Part of a small language model's weights.
Size: 10 layers, width 192, 2 heads of 96 (1 for keys and values), vocabulary 1334, 5.88M parameters.
Training: a variant of SOAP for these matrices, 388M tokens, 2960 steps.
Each number is 128 + 24 x the weight over its row's rms, rounded and kept within 0 to 255. Layers, rows and columns count from 0. Numbers have three digits each. The size before them is the row's rms in percent of the matrix's.

# layer 2 MLP up, 1152x192, rms 0.0482, rows 235-251, columns 0-191
093:150134127136105067181128131110103132125116111171128090140152137154122120124121142139129117133174122091123145108137089089118194145117158110115147166160161154163098110112142142112119123092131152079140109107125144126093126095101148134090168139088112092152101152131122090106144107189140081107092129143134114125114142119108163148156090150147142100150084129101100115165104099119147148128157108162114168141157130100124101102091128122124087115097094131113114137096146132121140114154166084088120141125112168151131111121152100155095155141096129161132117119136147115126142095131123119129
100:134171146148124144111163113125132109127119113080110117124177124105202109118136148149140123150114066139074105149120139138131056122100118132121135110119114129157123108123103187134157157113129122126113093138073145118132137123178116128156121101141078118138109127123130162118101098136086115105090105114169138112104146123177146158151123177120145140071116147147098131111116119143140103134142152128130127149104148107138126091127169118129138148127101113135128130090143103153141182108130135118092144127086137099146140140106170196169131121133112139136159125149148151110112122141170120107
109:106102149117124143167126120117167139115174149135134123120122148189165090127133123119116155087126105127096096116146122126119139100130136148115156111150144124166173097137125093099148129131134103133134078112148127155138159127121147149130116145153090142099133146102148112117090121175075132111091132154176134093094168101128116106109128105127170113158129150115110133093144142065129114161131097046146157134161123122130143119114142105152120103105091087136132139111095121135130087149129133079110132077136109127081130117163100139128156094111140118153130156124161121132095152093134142157
101:110110133169137139158126155146092133138115143165117163095098143142116132122086114153125173105124126164126131131125137130135142134104134113166162138095095106141107114115121138102153156135087124130131106144122144124118125143097117111162109140151110098065103145106099144135148143170087123121143128102137125117115117110175159138212159151137102184124122107122156124206119105153158106147128128121114151140158128117116132118153134156138151108104168173120144131144132156149141076152153098132135131088083181140161104163127131131093078146109128137131152113116163124093125151121093150099
086:075180107123136115155139129118113076155161160122111123147152122099119150125136164143172087148149114156114118111107120121098125157136143112135117127102139149158114151107123114114149142079114146120124168124113114138131136080147135077152158195163133104108155139143120101171132152130116096160108112139092164141124130094109122141150140116168129153141145104142141123079163085117131133125137173149154127139158136085112103099131125139152133182116143140123145142161129138130156149174144182101120170142126131095096114140081145120110146113162124120139114136105125130121122164048134110133
092:143173150177109148115114146144151151125078109102147156127136150138088106167132115110134150131116154144130137147139147151089167116104152129139083152125116139123112098142083143136130124118155095132108155152128103079168110168149148161129120166120159114133072117152095125131126120092135139109133129139133122161107117135114139158147072171111113128149148103053153066134139117077171125127154151129099167114094111142151090131155097138183128096157115115070149105130118145102145124094134125125117138134147072132161129134153129158157108132125104124136154131118144140121134100133122135118
101:128116131150062144159112174097131090111109144120110080130141096138140122136130135151172112072138146158101110106068104072174127155088128140147137109129147120155158126164071143132146145129136149138154152127134157152115120109147114099133134128143122124133120122120096132132144100164147114105165158089137098096094120132122142109125110108150137094114116140146151088088116164179163158133104095114132133097110114144159130124140165146136126114106157139138129115103134161126112109095158085093123113096124110175133134181131146153073132114110137123143117083130125090138167122099114140110
090:140113135116117102132115114125119104145148152114164150083178105113133128166112080133106162113127109123130148139158141120126133147138161111160086126157101119128121161115125099105171124108157098106110097105138126118167112129147103132149092138166113127065101116108126124137149138116103153148112131070156135133115132132099100138176174101130122121129124132165133092128123174111134142116126116128127141086178178122153162100141114185103120138124124062102075097146152115099137144118159141144125132154100099138103121133150115166137131165115181135082146134110121113102074152120097125119
136:142133131138151147137112105154156127152141144106062155087153098111116163106155144137137135136103169114098182099137114126121134154097128108172153111146136144098122151172146103131091121111142105141123102116143137116105147113122126099099138119088179172116098134091111161120137094147119099119113147130070107143102149094159142155133160133133107117089132151116129117139123074093120124183155094094129158119119143101112095153107168163119155126161094116132080126137110128154123099144128122090161075135093105083128134177117110142123125116102129102124123147140106102151096109113138126104
100:111163149135172078146147125107152158112130128092134127138116096088129109124141103166140142130111135128150142186134138146145130169139125108139130118112092153124132110113136054103130118166112101105176133167096148148114135124134114159105131158126150092102134080158126138126153168116082122137142141100086100104137131137112203112122106135140146115109117135125132123135089129139128127120140149112144141124105171157105131093132125149058160091136137166106122112142094124094147121166113133106141100098158121082118140144149115162122117120095151144130102062127142110067135100126133097131
098:094128117122088155112121144125129112108142103119174163139102135116113103127121106057147096103131102128169131124115155142130112099138111098137069146132126097163148091156149116146103124095146120122110126135168111090145151153129148156102132116099127139150101159120130099094135152134134081110080130163154101133128131153152116095121123157089124117120151130119133099096179124124117141122111111104105147130147150144136093167107109121109148119135132153119113114125068135114146126180102178119154127099089142072163084140125143114138133151137145126126141054120089072143124102106154099133
094:151158122120126142142129133138130110132131134129146168089157084156111121148122101157095133105146102156108118094100105138119115134114148135170101087104091120116117071111101151106130140120133141132144105134059130126096146093123097131125108120153148153134081174142099117089144120178141177163111084138128125158088140116146144120154107165180134136117137120103108122116156122125154110115145094133118058111103145107166115123089101139126122153159114135146138142087137123125080112151181097132135126103090136154103138145133089107112141096133099133130117076130126158111140180127130161133
096:138160107088088131126117128139110121125125169158097115159134093134129128115140142112108124146106133125131143136154184095099128131152099126116077161158107081126126153151082107150136070130136092134092115129134179118100137106122116147108123126090118153145141136142089099118101132105157116127135129152114072156126122141122093117124111119118143118120083132107081086100085134109096136115119103165141139093168129108132085110119074140119129102170149101127133156165111089104112146169143135117136132123147121103130139173152168159135108072166111098132150107170124113116134151163089131107
095:149097138108144109097184108146142114148153153126163120107146129132125129122135188143129125123150116128127163104096121082144128077160110087148129126080132142155118105134100083120136122103181132119142116134094150142116124130119093144098149109124162131105168116119144092076084135111104120100115139161105103130145082133149134082086153133125102117101120141155153093145109154149095132144121111113164149136141165099151149138147111113130132112151161170152127119101153098117134145086130132101156105145112172078114140128177125114128087135118118105136146100136128121165168102106099188154
092:165161108145131084119128137162155136120114142133135139127071089123175129101157152114131142088129107157178104186138130106111127133113186139139151133115147075126147130129137137161136169111106110123129126151071128151130093159133104092106116147110144117107117137136142080144114135113143145117172149143088132146146186127109127138109140104153114090087137103114136129133115122105102109120155101152103162092122105127117102154131116097110164141142082120076124086115119143102116114138081196134111072115159147128112106130157147114106139131146101087116132164139124148147123128100108115116
096:132132116111100112134133128153147115147136122092180177174100109159116131177139168117076217121080139105140129129136147107160138176155136156163094124144143162109137167088130132171120112139142124153115123119139113125166120143092131145134156121119065123105136123162168111133138110114109092083148095135136137107139111087125101095138114148130153149152144139097072153148104142140111112103094117121150151139109150114135115111144125124154118123089160125114117110134148122113122100126096142092130140121123087132138128149138180146176182141149117107118140142153090120117110119136146126164
098:162106127089148198171167156109141137136153153138136139166164149142114163142133110158158159137096127105082125135121162100137107121174122151162134132097112138126123152098151144151134135147105108147170100113126123133121104142080090129146122101111112142159143141128126125174168156136113089095154156131150115123141151142158146185155112105116078116125108170153139129176121125147114147150166121120127137143154107092135139095125151148163113141102152118153139122123096133172140142133103104143106102113147113131119111134121158113094087196098147124125165096128120107134141107086147105165
# layer 2 MLP down (transposed), 1152x192, rms 0.0482, rows 235-251, columns 0-191
096:109134130152130144151079102107131113151145120123101141123092172110150158088123106111117137112138097162132148117098151128169081164119111090117133128114153131130128132156090153118131145113102130162112158162097119114125141133102121106148103166149117168179126137137110157122150133112112189164077108082096174105171102142095120117070175105147119130170114130135147138120160167124094122141123115145141093131127162139133115156161127159121130147142098124116106084092120119131110152144096125140113157148130106111151189115116129099124110142147155090090134131116107175113134152151139174130
103:154141103109127131115084145125131145115088113164114150128153150171085079112096110135092140144109064127141121117130133112134135147112119117139106094105155156151143081136108123094129060113112111127135117156144126126177110125115109134133145114148095132126150110114137126121168107099123097133152085105139089099101104094164137102122151105144131046167138119148124135115150130093148162104095158165109113110115143137160114107130132144136070118125122127130127146183169107128140159095127137186116087123135144144149149148137091110131102164101100146125119129127126123152126115152148185148
099:132102123120117111136125121134131128119114154145060108123150096086095111088107178143160124190120153146171130133143138126118085121109117091131139132148127131106138125143124104105196155113119112124119134126129114141113093114165161105097120144128152158128102085083104122114137092114154126158169120128165106153118128059139148103139089148132119072126101143093123109100123108121143114103138160109130115115163141101099150104125148108099129165092191125104132122141121135138111185127145118132160136130137084067111116131175138147107124113100126165128129136093110113137109128092134097113
100:086108107137102199135146152127159132102086148120139095105103154156118177095140124141106116114151125107095123116161077095133137123150165114132170162161131127125145127111119113125140110117155118116138140129152085147125100130107146106108125124170166123129080119133171141158167111143113058098112162129171116153102108162106142114109138085142083151107151163100141104124116112126128105100131118136157142129144119147122107191134150161107125140157116119152119138135087173127077145128142094094115144117127119110119150140113084132119129158105133145101190096131115110140143148149132117150
090:126133150130122119109122151166098154105134082153139152110135103135111110127107083109086147095096134140132133129098118151115138096123073157137142096166106092122116139125135138111109072159145075139155096112148134098129120179103114147149128099118098150128099117106156141084099119104142130135128141106160093082141111136110158111055141092065140090118124157110146119138089147107153131104122109106092121136089111170129117140157103125135113104134128097170093109136121125140106095122124111145130108133135110179166133132161132146140116129110102142149174110153139103126142120147062140108
097:154109135160103154140125119112118126105169142120134122117052114122142086146091132152133083156132148130174137184096108110157164118098144164187075118122143161131116111135125110123123124086110141116134088129135135147127158140117139139134100131142144159145132136141119135122119131084131101146158166144113118118097077156118123122108179113122130152090071138134171126178157120107153147128149158139127165162087114129103128087136123128137125144151125154116129161108123131156115175188151177122146152083122157112108113117099129144144125100119089154144133097146088139138106141116106128120
105:130109137129151103134135106119118120145116119145113089128141140114103123141170130093074130125103134071146091132168156195142108123167132118116153142178100068118113146107126140113114125156149159128142081109102130116120119134157147127099089108088123120129109098125126145080125148142146145176081119142137127142117126131146104133096141120081125097105092135089112156153119099131129138171136114172115117106110100107119070162134149114114125117131104112124096091127134142148148089114143163159101100138120127094099147094136133103132107148073101099126099121071152139132104090140105139162
099:134139102134143133132157153145176159140137125133129092144142106118101109135097151133151104144133122119115122139135133166130115106134122184112137137109141129080098084167184122155137113135123126148152105078108117101087099133092109128103048117104199126091128169138089100148115168129134142093127123147068150135116126097117090102112077136134098121128135131077133123096126124096168134111152150102165113139152109111132130121114108124114148113188129124152145138121117120099126132128111151125126111133144143137146112111151160120120166134138124157156181098134141110115174139083124112169
122:127119124154116141132124094135135140137134138133091156127141082103127133129104126144124144160107159113094157123116121112121137164095132107159161108146126116094114135175179156121115136148152113182110089112141140102130103122134101104088165107092138173153124149105130155131147106120135101143101122168093098157112152092176125130128155125136115115068132141152145122119097082113149122147150117096131140125086107125110110138144169158089184120160104091122111124094120144157129083150124132109104085145073104121136109178103126138147148127129138097146130168134132079160138098115129082084
102:122116158128122116090178107140131065190150158173071084130096157191140052121105169098137080145128138102087132134136120118128135139174138158134145151126128104126138138107110137115147159145150118100145145159162103148147127140090134157115141138098109141127110104114129157134094105117093113132154122129120130138118166150115135161103117148117128158132168181129107100153075117140114117095134129163144097134100147138132113133140162149158181127142124114150136138139142105106129138147143160147104134134125145122139128129115133132141129094101141112105128194146131126117079138121086128097
101:149102130171106143132128134101109108152087128157157109105135111121135116138130102126110114117175133149114132108111124105122147125136126134167081115081098130156158150169118124085072152175160110139142161128173100169111085155160121128144139152144146127111145107111144102152104127162141132105133160133131100164093123115132118085170128111087151121152180111112108127114156117134074174089127169162094133146147086151119101104120134154136088122160170112137085121129098130132110091139126177116174125127099145109142106135121094103162171156152150117111134106133117123119142119115146132108
091:130098115145109115124137091092144144154153111149089154110099102126122166114078169145101141092168127107106115113099135100141114131140097172121096117082110104110107139162120130133150135164086094115132135172127111116128140155140132159145112088093135106113146134096124151152144119092152093161128131141183147152128124137129134112109120116122099184213119105107135125100118134131115148137142122092111152127124109115127154159174066156131118144134145107117116159097109083114116165145116126118112145122148113094142140116107133157147134133136078164165124104099106112126104127098172137076
101:112157127143136135112125184185131120148127139149112108169125127109179126147127102125165124129120138144092116130143101168132148129143083142120123145116091103089140103150112131082109139109177124105114159127133100111148113107172142126156148144117151123120123109119099074140127119135076133121109144103135125116143114114138134124136156160111134114132122087095086135106169083148072103137108133097108136138154125148149070142169150147105135123086153079117164110126141105142128118087109111114116139100173166072136130114142117084101177149118097153147073133146147137138153136127167138139
102:142127093142128080141145112125112121161116131136167119164079152143096095122124115105129104166155144144136134157158133114156127143104125138137123119144167132144187094062123112123133137111125120116095104159078110122120119125103152132102140145094130104136117075117128154134107146089149086103141103138115108128150116181138158102145165139122149108128130151150164086125137117110171152107137120084143116092134114134140144129161122109086094101143110106072091109106134072117117107102126090123129135148118161093118099160128122121142091159100110129144126105150121136078191148088124150146
092:139125123135100120173094120116159084166106161136101187145173110151097162170118153103132112139110147120095110114144129123136139123128115161102124131140116186129141119140154133127105139156149131126073149107145139156136107156180106133094092159153089111101108084110119149107128153168112103151111113147111142131126086185109101150174105150093154127152121089110139134164128159138129130091126097145125124139165100115117115099138096158133101122106164158176130175140145125123109141142112145117145150094154122101137150151107115136128109103110142137092134107136098106139111143180179146120
096:133156130143133105110133101155097128141122197163080138123144134130132137120139132101138135113150153114159076124126165128133144090131105184082113131119123108150086118161154139166140126096138111112146135113137092157103137166145110128150106137134162076153119128118120158106161129155135156162127156130122142190127123139138162146159140106132159117096091082107153135124134119104161133128152162124095119068141161160117156159116118102056120107149152132154127158141149125119112103152106162134108121141124158088137136124149100128094088116093081135140116096130124156157140156120165115114
103:130111159112156107093135114146159131117115129162105119098130094143156084127135091131090116129141179110136157134126136140110147104142155153105146117100140127133112117152123143105109136086153106110157160125136160152133197104125176138145141116137094113149118126133160146089122158140183148150079098151170113132116131141115140086124144132152155168137142126141135127096122099118152110116084125135153134179122126134161098175117110162122148136141139152146124158184171127086106087117137131127135108152081173120121128156154113147107138100196116143114091155152108160136109140154154130093